{
  "vocab_size": 2048,
  "hidden_act": "swiglu",
  "rope_theta": 3660.0,
  "qk_norm": true,
  "attn_scale": 0.125,
  "init": "normal",
  "lr_mult_qkv": 0.4,
  "lr_mult_o": 0.949,
  "lr_head": 0.0134,
  "max_seq_len": 256,
  "max_steps": 3153
}
Each number is 128 + 32 x the weight over its row's rms, rounded and kept within 0 to 255. Layers, rows and columns count from 0. Numbers have three digits each. The size before them is the row's rms in percent of the matrix's.

# o: layer 9 attention output (transposed), 128x96, rms 0.179, rows 5-50,68-113, columns 0-95
# v: layer 9 attention value, 64x96, rms 0.0896, rows 5-50, columns 0-95
o68 104:156132080155128115142195084175161092064170136125157181117203065132149135091122083076132093119088127090137185166136158176136134093126180104108157074118099133111074146113070125165101137148112150120164160119119158118072092153128176121108136127188170130120129142091129135121149132152152089074
v5 101:140123126150161112118155071130101098109140150158158120099162098108132174178111151127105101107158197125166117139216161143108116159065153048141152118096145167177111166113136167134147201148133128152105110115138117136127163169145162135117092174152128140082077049051155133106116126082099151109
o5 100:116187135130071128179146178146105143099081129131121103151167132158098141116111205188061126089111112133150115178188135166125143147120108125152142118044189118144165115133179136141140144089108131124151122128099135109132127182144146089119162147116071138113043134076103077171102177097125140163
o69 095:152029107180159174138142117138109157124162086101144139147081139136118163167096074104203160101127162124171133090078102105092102110139155140128130176163070096123110156081138081082134122150126164162109143079139111170151106138115156151182129145137158155115132110157073147117076118205119151092
v6 092:123079115118178126123080164148071136187182109154074134136094151188111058149142145136154075093158122157130150145113148159154079153096094149138155119157151131184144112118074092138142171201124099114096120178060153139124176087115119119140128084104146168096100150072098181112126160145135162118
o6 102:131132128096135113140168141129151143200124176139100144162188131137133061131220178111150104191171116109091119129104134140086125128097156172087120123148140109127128137114154141072152146155043132110178097141135099175166079097126126159172120090071143155071156132095149200128135147127142140084
o70 096:108087209148153089082120143135123101095170124124118108124094178166159225134101107117148178091115113139187162134147160117205120150142120083174154118132075183144104109133119122161135120163184102177103125132086157066101143095154114114091098176166144125137151131161176119147120153124171158157
v7 093:115155126152185133100147130103109111101081143182106146082107181148173157099169077139093083141182119158114099136089117117161131127141109159163065197075104080126080104092096104107150105144110074111148141091156179103137118099140148102068106140093144106090161140084135161182100157197125165122
o7 098:150159156099148123134136082092092177120108109185088125122151143200102125065179091151147091060144117137090121126155136091150086087144135114072117096140078098149187146099115138111135167162128160113177168152124158174133148098090176082159125147127124215105131082143179069120127151149142151127
o71 084:096164121120159155113125136121142064133146092091149127135080117122137142169075155059113143154114137120188098098107110175160117141147055110213140166098146106138074163148098134104107134105122122091099148160155144136129128143161093185067149062069103082091122139134155143095126130084083097196
v8 105:135073103116171136145081154083070154109109148125144184095098115122090115140167108161110116146137154141100142093153114145127104134088181176036119149145116145138124176111149137135134083098117098168111100199074142149109177101187126119158123103117154184133095118163080181070125145073098174090
o8 112:104117143108160135113156121123206121133150139092145130099170126109132132038124098115101097135152122180097136091135154133145109151146168201089129200103155187128135134131167086102131153116117125162085139121071155145092113103149153125117164106048221149176069109165100164102141136157138121088
o72 097:128101146155124118126117137136087071105122090185080127174074162129144087150160138111165124063077131067156119141125126167089137110144070107108153041155150106126134099095097137141100079135125146122159175159200153129141130144075100121138148191212056122149135101120156146119096157117161127124
v9 099:137119109087099115144211122159167142117133117114141190165141184139136130153112080121153029140148104104129135100152127138097041086113196157130165146113130128136077127182108156124073085154098067185064161099154122115153145132093125144117136149133177126156153095107133149109159157109078137129
o9 103:113076145071157065162123088142150151146174084155125119198151185135148123102139114073146109160217182107118100127105149134126158072091168140073143126128130089129097095166109127159141151085065141157133149087162171111143106161121100092137137147168120097175168089101089126126160124149101176097
o73 101:174106118164121157159058172145129103095085149118132173082159050164107119097136148191120106119098095174120111140127126149126139166186166113183121192112090101095127144094124107112113084143146131104133151161115176131077087146151186169183137141085149131072051114127122133119095122176115097146
v10 112:074142117109146149161053121139115153123114138087192081188088106106101146076175132132107149092138128088138090107118132105116128090100143150111153102079097158113082131090121177194121124156188162073157116113182143116085091098101130133145041134111176096118157110144108086186096146147096106125
o10 109:094173137181110125182162077130086136131148160094181136147072161155133128094085110150082135116113153165132195124074085076137114118114111147105147129093117144106137142156152106106061131108158110099111160086077089103105122105187123070140086168072071114199155164154122123174146092124135155139
o74 111:228145132134163157125144111173190157155103100170121147163141157103133161165128123137105157124166119090174068158169160177117132146107176095138137154139153142166181102110152131155164073105168168142143121133170176138167168108083110160137129104077196135055114163150156091162147102113123120103
v11 096:125109173126136100126130219068220112124137141098088088143132170091125150177108074067132173159144050130117132156098145120173154142133116156163137143180141128122103091131076143165100183137166133120128132105147146102164135155134121131119168176087089193145188102107098110113125123109111116176
o11 095:149131068165113149118110167100149135115165175162149188143031109126103118055101130197118174115112120130087146142125125156095177067187152143158113095106145100141144119145146078140113155140144094135108139150104103108120111133121074169143071135152147080067161197134111109108074130122174148105
o75 104:057143166153137131144080217154165098114109078137151086128151143135128122127149100078064109158157141176158137151148133145144083152108098139124130164126077144097105102145127148143116122087104133117144096096057137141105123123145191095118185100055119120132106043127144117142191103112072095173
v12 094:196108182138079091106101119109090163075083134144100088097202155119059111155126178095138149118190161142113119182117156140072062138187108082118088141122119148099178111141078168146155088119176189126121108108096124118149126147087104130113098129107152163111104108090146137154121171150156138134
o12 110:119103116140060166154104157126102153065111119143119085079191212155107139146110149169140137114092086093138089139111119103094068190138143118141118207119117066171138114143129110128133143132076133130133109110111171111156135176122122131129120100060085191138171105113148160159116053162126091133
o76 093:103163130148190131085109140143132156194116129104164208137027113137125116128122083129142094150111166156120123162131110133163155100170171147096112095095134176115117125148123147110111140143103114108120107128154113118116135055116118101127179105183220071145072099085151151102114154113060175124
v13 098:116098151156130108084152162220156109134138126130123114111119135164150117173089097132150073131110141098157142201094136082121173117126115110110146061109101152103125168143143193163077142145104138107162107057187143079130151091167130131057151195158082109164114133187126123096149142145150098158
o13 092:120105112073170154078150154102103138159153106099136089087081162146157152206126142109181167110061135096145109117136144150112114096101176139103151063118107187143090076093126108153099141119154092102157150160121156137090136128109068109066070084130100116065124117159118113167070166126161104120
o77 095:170138123133093057124093097106120154092101182172087148127098108154111116150141104164063112166156151131144113142128071079137073148091149121145112137148177133120089198111096064159156076185146126082159102137114088147151092140148196107188183188108100172120143101147132127133166127124145106124
v14 094:128197118115114128118160126122131159118156112135174120121124121149139144114213127132080079163148127158247104126129103098140153098078106198124133126118085141148115135115121177173117160092091122125070132093082202189145062136129143095118117081143106180131113137139136144107108098124098116067
o14 104:166143121150168170129061026143116050082163114087150172132161084142098081110115096164116109138170133160072109171154159113087181126154179126127142144084142123086142108084090178190141091150145134117147147103141111147120124105133160075112132177135138153162112094094138130169159151109144094115
o78 097:117119111155167093134156160123120172198057088134153148119090202120154108135128094078107167157098153120215148106114108122195112092142112108132112101147090140172159183138160032077120116095135147140133153131172111117129137092143119136163081100117109126143113102169099108116137055175110140150
v15 098:166115140145096136155112143106148115142110114132150080096142106130136032144122117139178111175131116160124081121119140095081102156117121131136129109106156087127102179141104116112113188074143171141184148054099147170228154176152105145147158144113172097144148155108210115085153164155144127185
o15 083:153191129109104136092090125136112200173150138110138117168124100154142122144113127166121126123171130092132116123065085069085103127111131150063172076099113117093161154119121196160154139114155066144167137128097084152145190176174130161082153118104083090135127133162100114086080115155090054140
o79 103:064068133122073128140104198058125141124084107155117188123131093111119145136077120085196059148151114112136128127136130182146166137121101138162141166145091166146044107151094134115103098109089152139061111096173104118102087123089127081147140159147144120088144119087141119112174112083129173138
v16 096:121128119153164139093111148169126131096124056134091127111137072096071163113180114150143130088108104138088152112134150111070154147134123110150104087105074118161118169188139165077193157101169133122148201157142128165115178117113111112065156139139112171158133136124146148163172177049109093183
o16 096:039132116099110182074135123114184147161105218136070084137087133118160132116158194129139152130132099064165129101130122105065111124136134123125107110178133132151166118176122178139171096137162154113079129115134081142118201124104132122118137134151121063050121092153122120150096108100107127108
o80 095:184133131103152084183175159125098109187133066170150144107078107139138127147159067142092123114130172137121101148119114143162172068054142113146106126145106117162131159090144142168109123093094119220126183147155154143137077120103149167184089125128180085146093102084122109082088145140120145100
v17 109:121162095116169122172143086104067116107147117122090140157092116149095145143106150085082156184139161125112115164192132105076094127101125173129131117154134155176117129106101074123075177154094060115154093131168102193045112075149128088152082145126130157097137093104117112102081140188145088110
o17 110:100155098107126120143117107121098132158070105134157169122156151194070105100113113157107159188097171146152147118156168155121165153147120073117181116138147120119060138122075127096161138086103075174134071144093095137187101123105162123133138140074116122127096139158117147085214172183126083173
o81 098:096045161169148183123147126175170105116147163138112074124141128101198104169163126123181141119123102132153088137129160077176069166120161119109135145162206130138208126142147122126101134177146164131133159123123161097123109091116105110145111114132135152095088072120106103152074170108197177123
v18 101:105156166147142116129151163098080141133099134129143168082094162131098151191176089139109169149147095118105123127139184126154124063076122098198106137152088212143131138128133110151109135159112116197116107158125107195178097107109126226119079083131136109106133095107111146134125174098149083099
o18 108:107158110141152140136037135095152093210152110107163174135109094100091173127146117137078119192124085138081110154106102129068052121139112103114213181105140109157136151099145132102141144083148142154147123159109149111125073150094099157154144146065146151095089131142143109077121154134167088119
o82 101:165171119140123191123198187148153105119118156161104120133108169154117131127142142092096157080136100104147169129137169121165208073180167130184044101139150080116189129129091094143070161139102150150136106089061153141152139130107165118142131129082137087149096126165137129171105127175108106115
v19 100:119095130106143225193156049116133172128160127175129182146094151116186099123123160112116149100174160160080131158132105089119147173167131136098058123152156121143130129111131192126149103154134113112126078119139125124191114143130201125154116194104112141186117176146122150140161083098102134156
o19 101:171106142101089140137082034123136134118099100091108086161114173131132189132056136121140123104105142083153120133143127085118151071102162166137158116110126097166142143129163107097131107102101143128100114130138144125149128151075084053136180139097155129120075242158075160129129105098164147166
o83 096:122139104096156128109213176159081096135151153082133137128179117086144068120161144090110131172074140161112137114193103173143135223154048076121082133175145108147135151117148114119145116144185094140113106188172088115109134114130138130120116113150130100164184129125170074097115132101122106112
v20 099:114123133121076152120101134135078171142132163136150085146201141082162123203063138124098164119111187088057067127115115133072128158067114063086116190086143126140156130102175100127145153152141107083116155120104125168164140147115148157138128107143097105110142192136115115127111063166090124124
o20 094:090125164159132114130095255183100171095100093153109095144123096115107176144096121089078126117143103092122141091168116129146159102136122080094185131100085079159131105176174131129073129108172105071148122095123086143143171140098139127060159142071100139175142131106141135124092135112128112137
o84 105:101142117101140122098173142091108066151117146139144058107109095095155085124157164177203145105070134181097140142077124139139088131106103134134094059141113101164135126135143111077122104172097102114091101167163137103129139139088076175197087088164158117092148188138152087155169105155154152153
v21 100:129092195140136105137117120163126110148135167120118139153142157142171143080078110091176108157122144160201132106110106151133132122082110156103107112108095091174196195087103135074164101165119148096149183126085165138146149158149104188105139123115087126087124173166130177176066145110142059164
o21 102:171071126132100098105198108121102133086145114110102114093050135098117128115176177136157095126133072140144122152128098094144128127078139179098132112066134115134106130152129207171155116140134113132123091208141125160107135089154178157108070105164103074083118132110161079105085160163099117071
o85 098:135173156121099124132115080116146153167105150151188144162155175161160137141141103134123153143164158114073097104132162056144146125135104102153106107186053108197144114111121067108089125166216105109140181139119123096126090144102101102132198127165133148101155136136174175118167098069093134155
v22 089:112124112128112117145164040117129154144138133086140168095121133152121119177107079124154156160127084173161074081136067114154151114074142121128136167124127119088129116127069153144113121123112125141050155170089099094103077121186111151178069114116184164135152135185078124157131167070140188125
o22 097:117104129094148107155124060085130114170127097132146145154191133129155135039091077105064141084089146179124083080153077100123129163103124129081147128116128110174150136130173112140117106103078088115120134131156136095118128162144116176204164135199180106162069079087118135097127158132122140122
o86 091:062147107181112147171097121113146140115170204136162128103105150063119081132129111109123095164159111116110166146096130134128138085139147123151152131100139118061130111150105093088128124205199144126140147105104107096123123065130103074083112171080098099114155225153131122153097066113111157151
v23 099:126139121115064159097185088086103201152110096155096097122111095117090089154179169107136136129130145162148100141138104127179187091162089128121157150148158147101123126101141136103100105144134093173153105219135156156169163131110162093120150152074112078173134132131144110185069094126180152189
o23 100:133189151127182225134108137106100116111140134160136117120120154098061098167149123160138148115098108102089096174150177130131170163128091093161150151140147154070161135079157077129098105121153138158139145145038168115190155126096134120173181159172139153161085152145151105104125170115155146174
o87 095:155151119087063103150093132120167126102192147081143178126131137146182171096079145096146088195115144133150214093177115154130094135145156137137118087144104138149135131181097171121145135154102090082125116150187114136038112136147147154108117102147154084113188167118110106134129097117055118121
v24 101:127095091047161161116126132148128141088095134160144091172134147133155092071081122119140111142121100131105201093115157141166180136131109104126105143160097093096141174150153155128148092147117155131088078107151161154162137134119122142225146143119077180089106151137160093183150166114163217164
o24 093:231145105184183109140132080117076093134103119102132092145157120141151193127110098104087181090094085158073093115113160078095121126120130135137093155095132108119180096189112129125133162179098092153131091172147140139167132108180095120161088115107136091117145181118206107153106123126107138132
o88 107:130152135063070099102136185158152122101159098125123143098119203148136086129165172152213146112135124113157196125147122138083126065151092109159121108080125116131131109061165146177157119128129138106154166088151173070115094135110145151139199117131088173133114133128081182157103174116125141092
v25 105:115145125132178120074152127150136088132155152178138185178122145148129141097149150148111131104148101183002126138038092118130165066154150101077129183107119087137112168138120114164095074134114125139161104137121145091174089115127131131164100110080091147154134155136084106145117108178081115135
o25 099:121086159171153089118119083134108092113166112156097126171101110100068113155136110069177146110121150139152081094073126129159098167100111076159128152132097173182151184180116120124138077102121156121138141110101163105114120115135082154153107181143111158173134210202176091159187138128158151130
o89 105:113113139107155119114145198147081119119090107094157110107130176187177150127071119145083072104077126124079166185212134154122144087166095163114170051139153116160101102068141121082131157207148151153134135156114113176151184155101133124108110118119144112087094138134120111118140173100113130135
v26 095:110131170130155181114166130109151143100199103124163101084098203132114166087072116199184115103074168171115138103101122101154094148132121142120136134115095109091154165158047132177143144179127174150106125158107116158091161121084100131047162160123120093159177093137168128113146129135133112132
o26 094:079138127121133154150174048149144145147145127073175110125132124085103092096103188138159108163175150125130136143109130103150126119115154153059146184142098122156114135105097119125191136148140093129126128137117079167122255122126088160140127206164142170134155146117129095155121119142108080148
o90 101:187165124171095088146112125110122126125158165204099132111121094131127201151121115159137125103091147171142150191110119173153120139182142103152099162111125132096158100159142161170035180104122122146147076133104145144151037113149164094140130083153125164111187129119151148109161187099098136154
v27 093:181105097133071149120097162135172093149174181177143133114142180145128167073121100129135169148077080142086115106124175160169153115128123111157101101137182089055162138174151152164115097155103098118149108137144141095145129182114185149110140087128176057134158148155081105113170102146088147175
o27 101:093161105080135176114134115173113121190138136115124122129101079082166243168119147108119146178120126169140127116123179136192120150059097092107091114165095111116140128206124114092163127135116123140164104122170121124105075151104133138097107104126171060119141183182100091144158116125148152155
o91 100:099144141165121127115146187097122153057102129158152155115163159134117119012157126160143097096154076088124128079130077150100143144143142121167095114114084207147148118139088170165118156156096133139125137142135126168149204153162096131137153127091102170113166110111193155141107106123068126179
v28 114:179120139140145113155132150121147103115114147106138138159142170154158129181139168143143131186123103168142139103185156030133134098123103187104129130155141107075172144152098168134108172092108131115106107089128068083206146134119152109120183177089101126102096069143151180160133148116035139136
o28 102:123133146143175146125099089157143157130149137123176087117185132045107143085164192146138115089116126111167174129084196119133129070176192115097177119187151163126154130123111122189140194117114103143110133147165087125158126146135156132116083149101130055102084178159118060132115136117140149115
o92 121:149092126129067130143169136095158126141101121089153154141105158184160093159133058120098151202124130176140125141139044104107139173202105136158094136083096102115111158173136128100098089146121121113104126103149120113128120121080127145130196154074156157183139067095107203169101094152121148137
v29 115:112155171124090110108098120125132153097159108145106099119072149088131107086112100131112174118151074151124043173108201147159172073133138138161095085092129130126146131063071105142099124105145148159158177136116189189124099110145175081134130099110130115133100091082090123162124141131103150038
o29 110:177223121177073118146100072126102165110125134134118218165083141106143141138121090149116079152098128193142079199116107068131097105154126136160118120121130150126125136129068049115084135140140162184097176130101108163080123112134129117142179147102139137088098143092148139123119116117170147125
o93 101:106061145131191120132140168110155111192128106131116141071105159125080079104104110082170176080126110096169121125161121169097168131073165105161116121132088100157119143184173151137124108180142139021115116126078120128143100122096101139145114081157141124112152117171185094124127181157100111163
v30 115:146142129171101132174104190147144074172166105109078127118137124148142095170134111191116149131189140111147152122141141130089078163110056115092157153112194162113120119103159084057158090111122188136139103170107101185115161141134132179219094137114162128145136178134162146105126167152119151114
o30 109:072115117126109103150157224137146096156115143150106170114163093208136092114143119181106082146185130115102128117083121105117103160082117146102140099100090163118098093172131158130163088107101109101108058143145127140118090092119121155140156135133184153127171059106151218134162117141129160178
o94 097:127167156113137194128214145082122198147126130128134095149130147105184187135109197103196156159068139128136111130158096128053155170144117107111116135137123106115144133099153156148125118144195098099130122128120121149139176127122140166100146174054097151131099169163123100086141127062142092083
v31 101:127132106095144131069150105134153092133114164166114143152127124130150103096116152176091108181161070064067171129158113115130154096180077114123119088066182143115086176142163163120137116093171123078116129151135116130177112108100075070180150190147122149173158159133127190089138082127107161143
o31 101:076125097081173125157174082097092068102147116127097105200114149139158150155168154125139164100174133090081191128137098114125109130124148124095071132084064161067120132149135129073163084122183128106114137144160162138161139076128039118136194127135093124158125159152113092153144103142148136110
o95 092:096118196158063084105177162189158157129087149167145096088190106102127072105098098121129087121142179184138093060155125127120105142139141187074161127145166088146120126095131121116126130103109182121144156094140062106081158142146174175099161127102107118143144133169117177083119150112122163133
v32 111:155152141144109041165173124108091085099153151100144093109162076160160177065138153107145136139160143098132149149123146132129118127128189155071119112098109114086145089118175135108131132149095193148069171135195099096128078116183128149102170106115120116130114088129153077091118144173079056138
o32 110:179125196128163072112102136139142115102125110095111169016113129118082132157173106149158158141124107107189171196127123140162149090110157096202089076124100115167161106101103125180082117096139074154126107129121141131111122138138130143154095148075134104145119102170089122174085166127087115138
o96 108:091138064124117147124053117112093192171135179173159088160145140089175088072034151160118101118088155128117077150110136103029143160185130152091146158114174155101137173134134111097150133128120161147125127109111112127151133154131176076154137115159172145081126086122108109101122111138128133118
v33 104:132153132128117107126102136141088203123108163147129098138113115122112160158161162145128133115185146122162098136138120184092098157107082116075116186049146108113092112145141098137077128131184103174084079133141091164138140173129125180143120101140154115089108093109083058054176113111175059105
o33 112:132092082131088101113051230114143105079138135185086110084150130114075128151123119125131102156149118112140131146137151136118169126097135115088070148080137123060088120160103145146082137084150154140130070123137101082151130166164130044152164104072124149159163098103111147119165098111153108179
o97 105:117124183111163122124113204128135166156113103108154089156105119105150108152078147104087143044144178128110141115134105173150095114156143088218158146155142179191161138082171105122122142176122103127122171135101169146130126090130151159100075152194117164149096196133100131171078127142100119116
v34 106:140142115119151143150182120145134184094080161091153149088156122169146115141108118100090110158142091045156122144155159170154112164103119125090161154107113185162155109196114102151117118167127094230099132124036153165110104161102166078116103168158162154142115139157121123112102174106109144161
o34 102:073129128087140111160123173094118090167088096118153127156134101124148087135109091074087109091140177152172140181181163157081125163186123146073150171137175138125160103137120127151150169192116133169150113131149134156114143164083155094196106139063148102157123161119105200126180151097129084146
o98 103:175080143133156131139080058139138131115155100121172141126137149081076139089122150211126134167118133149035120114130178095183161096132145101124133140079100091160117151120137095094104112076112147115143138094120155092130135120193180136137162110174143180122115081084169109140150168209140122146
v35 092:103179070103085106153153140159158061113056065114087103142081089156165157166103108090139088102097093153146153128125078151135099122141147148145102120122154120125125065151191158099086146151109138109144181123076135169118135074114174184135088114127169098145151181166142168145148156142107082125
o35 100:153135085121171103179151148116151111133128116142141146106087169194153121127162131070171112132144142181144068161130103088085158084073096112116134084167108109109111129098156148111060089178141157110160168144134119104142049129127139165140128151207138089142129138112135167039141184121154099153
o99 091:061134102138083169079154119151167178159100095114119079094152110093163116144117137224080116162127137121121131086115152176131112165189123119125131127132164156205124171121128179189151130101143080138073095112141151155140152142079109110126131086093163156094127066151141122191129085110158124111
v36 092:114129138118105133159106165133142140150112118102133131068143129134111142159102160219126167133209162130095153169103113165133170130071109118118105105219133120237110190165108107138110144109161117099142079112132138117092175103125127166160119149118150155159118137134196110167170059126119139109
o36 088:136153124078091154101128230138155125090160150146109126155107082123152125129161161064084102114098108176105113100153071103092166148064147129114095125164154157149082149127107125112145153117097154123122143165171092153107209124126121165126064072150171148164171121179130103106100070109147109098
o100 099:059126146125138136124134116180096083181122104082156145082160118130102187180152143171144160141120184119158143124113135097131078130135120134131123115137116127077137101092161138166186089121156157100129076170149120135162041076140181041133119173071101094100101145127091126176107141155110143093
v37 098:116099107099134149089106121130162131117116179183147086112079100148151136182116089118123183127142150179114180130087072060139099184139129120107137085022119149155126135194148086145132177095152131140088140123149132136115092110125186121190137130116109101143088147113108104182091118110154142059
o37 100:075102076106145059075119133123114159163132101163134090126166103189142080141097130195140149135076163129148089167128095099176159131154118081086123119109103110095115112132171094076115145149104125123115129162177117133080142174129162160152146211143138138121115207141087098161059093131142137107
o101 097:192159195129103093139111131125100110107104135101107172124057181073137098143146115076145151088110136131123182110155110122073121104146150152146098138097129125184106153101102191147118102120166165174112153089133132141155110072112158042091129112118082111183150074111142135126146196127075092118
v38 112:145127126165110147077173158156146154069139061092129140073134079134109112127122125086137138094137106114171151088147142126105031159074101118138137127121118170132097126107125157132106139097133109126145102158146101149134128014062118184138138158166149170112137185167103149070108117114135193138
o38 122:082052085149148144113152187139147093116141139094108100132146102160118173096151115144075122139173154048107142106156167062089111121128133123131133134097120167139064098154152141135157116139055137101159159113140104133135092107116123117137184195133151161159102073154105152055089162177132135070
o102 104:147140141103114117168106113137166144166112111184130169107119167103111074122107154132134130156121095179121126146086108116167127122162140116087155156121226099095167141085098085142145130069192099161122081072078182118161118126140143149134070090090152166056143112130131169175145075103139166164
v39 097:151124187082178191168133115141135186153116115146171094144080110103105131150169112137099123125113076141136077124083095136073088124104137100123097136143113090125189121155103141139200132167131110156061123179117157136125105116224098123121048123150112100076177100134125115124117116164098139086
o39 095:162090092164169079175110058153108106088125106139151191141124131066136117144157110149097110137104115143113135095119128132080094189129113138117161104130126092158141140134163117116079184167148104146129175112061162134064134143159120075189130060097116118187113109111140166148088129089050108146
o103 104:036169167139147147100169165151108095136107137118128131108082161140114133123115095131100142094070087131098114155105095166189109116107125078151090198203131111130114072142111177145093132131159138140110102173147130095152138082111133138133056144125134155148125185132136034100171139128186141123
v40 107:159153127121101125097179107143117170082093182149130161128109121115157074119123122086130108101116117121159149082138170165118082119111118117210119093163129127126070108136076166161131150088166119102160140158142118117158217086108178116139066079134120148174091077185159081118156150166172084140
o40 097:161114070212155088096120139132124157142152108106104115147086125119157100169039140125125134122134163112132109168109087145073112144077109098165127100120152081097129175157114113062098125069191147104115134066110135132181177131148184078100115088126163177138067116145144138135115121166136145162
o104 112:095107171089167146173099074107155130144150124135148173125181177115105165098195128153084156146160098120103129063083134056191156101179172158127137162102172115121134121055125085201121159133101116155116098118078140130100086117130096126171178148095109101145145132122073139150154114106135148113
v41 100:084117097102140072144121102164098126156102150152130130178141112085191142100125141180112116139147102130155171160133136053137100116107095120160135109135098132091144106135157082142130184094145131140147108105143118130152160170151170085057145156111175171194099193150073090111109044132165184099
o41 099:148129150060110114119096136102145106151151152146136128133162147124115216146122083129119122142110121136146224111165127124097127170125104157166130079197138133091178101082117094054162121135197143138184144093143102102167129138121167144075086163122127100132112175071174122159105087171089117115
o105 097:132099151156121106148126108143094166124165116109133082143155106138173069138085167137132177085115172130099103104108110134159148145100137060100137161073102100185119157142144107165082079119155116127118100184094139130095143181175105092158169089113077119167112079171058150104163162104195144177
v42 095:130090131172156045113161124178087113105123097100163164171110059149084176084094113130088152158118134124166084142130153127123059079078082144159114119159137141186115127101115130129125099181132130147115100140172136120140177121123149141104157073178186080130087071183174139153143131148143107122
o42 094:168085133126131143138090190149091169109104112101082118116185125120101127170111101131131137194145124197156174119135102033186099123123119100109105142140193164104134184098099080094135168121060128145138135098109143137108105106187148116133132133157161113143136058134128091171100078160179117138
o106 100:126089137147120149135178027111189115188118166167147125166096104157138180098117138160072180110117107030085125100127161128117147144153151120142146135159088105138115066068118106174131143092146113152159114130123102093087124169058119143138073127129153125066100117145108130100136151149139123093
v43 099:108147087164117185134120195138097166088154130123099098112123175069147120076133136112120085096059098142133170120100089097148107168180142083163129082089191098150114136205184178176163113109146103069131122150173169139157107126115111057131131122120113147127129178158112119117145153131090144151
o43 101:080100127094114135106158138181142093105132138132147050150042148121161107137079152057138129120135172144085120192142151071129133123179127138180114128112122038116164127124169117107112113133170122099137131070105101156146109108148134095145125119150116136105144113140155131216092155182111148055
o107 085:143142132147113098134119197067117156101143149034097150091166158102099110153173130134140120134095116082148105139095110162071145096072098115095141120123158178133155098125121159110186175135053154167068124105146165088113098128086125116094087117097132121154077145096123125050153115099091090137
v44 108:153151073090137119153157130119087102098147135096106124054056119117173067141151152083147119108114098104139096118140094181134115123085109123138125160154124148105118167219110164120150139147119124141151202198175167156148109111088122143136140136147090155082109185112124146126176071053105150149
o44 111:189155074125175154110109132139117072137098138100137098146130186100164136093169128043108130083178182097134128167123121153070119091107147154200116066117152160092158148136193132154126142106134145107124089121176101133169102059152170141136163161118161091115136130157106158112103160114138080088
o108 106:055132165150117069149111142135163140104142140193067150133100086152118110152130109220169079163088065193102105108145120138130147101155095104062108166123137119184121105089115124117135179179141173152114173147099157137085109169119105100137066111124133151134160110125147125126129126160077175114
v45 105:138115107134143119090132108141096139153116091114166144180162124190136153121042122110155101034176129103151134137094044084178102093145139095175136072152172119107096152090164156156121067132083161108135121079129135108120178115126116124106163183117095124100144129125172151123131177170135090163
o45 101:173099166138088132148195093131065155134080100142133066145035121196117142160099096130135160088139152117099113164064148132124135063100148118149145146110148135156142128157139105117095052144130107090197127135108136078117132134131102122119105082183149133087154097125116071118102138088123064126
o109 097:183185131110110153087048087074135099168189142170130149136144097140099141156124124151144108138078095102140144133173097047121124210131127126125200104114089159122095181093119122140165149067128127171100080151141108164106123097104105160098106176109151124134096116156108169137121154166142175152
v46 102:128080091235165123164145143110094133083141097148114147075128153135123104111111100087077119105147145056130145120109159101127127090121192100098134084138155139145155090144103134207157159147126141174117152161098119208057170104116144205113152103125131108152157159133131163085107146131133135098
o46 109:057172115126112166141156136106183148159146128097160147092108105158141118103152094110123143107181124111110120182096129084149139154125161131118169135130130101158136083132075129115114162147136090116123107133110189125102085111100163114173173106137128192116142109173159235137069111092173082039
o110 104:191070146136156112130070138145119127090141136144146083180162147128160122144115152178163140112082093130110099127121147113153129117157102129129060128144131134085141154142155120122134115105134111182153180095124081146188143149122097136075076116126148100087081146052047109109165144166081196195
v47 095:201118115106196126145112170094109154102154121152148127130125173107139113085073170142089145105146174121109080112101087126141176043083125128135127116130178072072150157089074110041134105167114128097163170164184140143130104159125130121089098071124157139133105115092116117143098120071127115146
o47 092:168171141104156094090116112044139145085137112060162153140127129074147151123104114113128197128127130168144140140154126152171137141060108150109108117121206096126106174193084137127080126130131138123113135110136058153172156083164143173151079136094164181120163153088167091175115124152162099125
o111 106:132088107160126138170138134156096098159173147182078107125103126155138131112137162137132071149071111069138115118128083111117095130170154103139106152131052168155144094156155117131167145112097101141088140189157155129117140165087094166071142113171138105107155169171121101032155169105087198160
v48 103:067138083128207125118082118076127162147111064128138107125117079174155074099142131179106073163124139130086191122098158120122078121159092134122178109129148141119109120058126122121103054132105126172170153106160083102088128166106183166136098104104132120101114109163065122154156093128124119086
o48 091:177181107100222088145125091145114103147128122119096124154137121079108097109053116149112109148122127110152166045127123178064129142123125183136132124090128160138158094137135092106138201103086130118113154135141141101113091160078119129124099193097107158143153133211145158099131070112101121080
o112 119:164068108158073164100146116103150189142108141101123085109145129180163165189164183078169158097194123106101085142177110087112114118123112089147177106143167149167122175096119175187109089108150112138125094110127116171135151102173197129107117105182134130104122150129108094105083137112187115123
v49 103:123184133149118076171086114110215194187151149123146104104135166055124087158211116166125129151129108178128110122062081146099159119111102104122127169155168161048146128162127102148061116183136124120112131125094144133126112111133147122120136149149117132112153169085166120156101136189158118129
o49 101:106170090093127108177127117156117063106129101130120146143141134131152059074125137102096118175085146151098132144131083188089096203128119119135105164143052137097170148203155181098100118108116079115104121144183089102075148158153109088128148172190138128144182132129173095119082130108111129126
o113 101:080152163144142171096087177073059176117179147148132155133108092122087158160092133161188123162125133076142101180117194102221153125118143104125097077108179123085096112183090093146096141156109129113160116170134122121137103142126154158106177107052102144138161123138119106143156122143111123153
v50 101:155181163134136047138099145120130132107101116096138132127096092164127148160141138108129112180132124111138132093119099130127126151078205129092136079126100127186122138104054148202184078139090116089156127171129014170119126097135173159154133136142165115137129134134119125201121169138127078113
o50 096:182094160076080113086122119124092140137113096135129127150151147194127093085148174119111121164138149139151109116104125112117096158099162125161126113108134130159117114150120088141102154134235108095075094130099146119114125142166193165193157153141160140173167170206097123100060130108152124054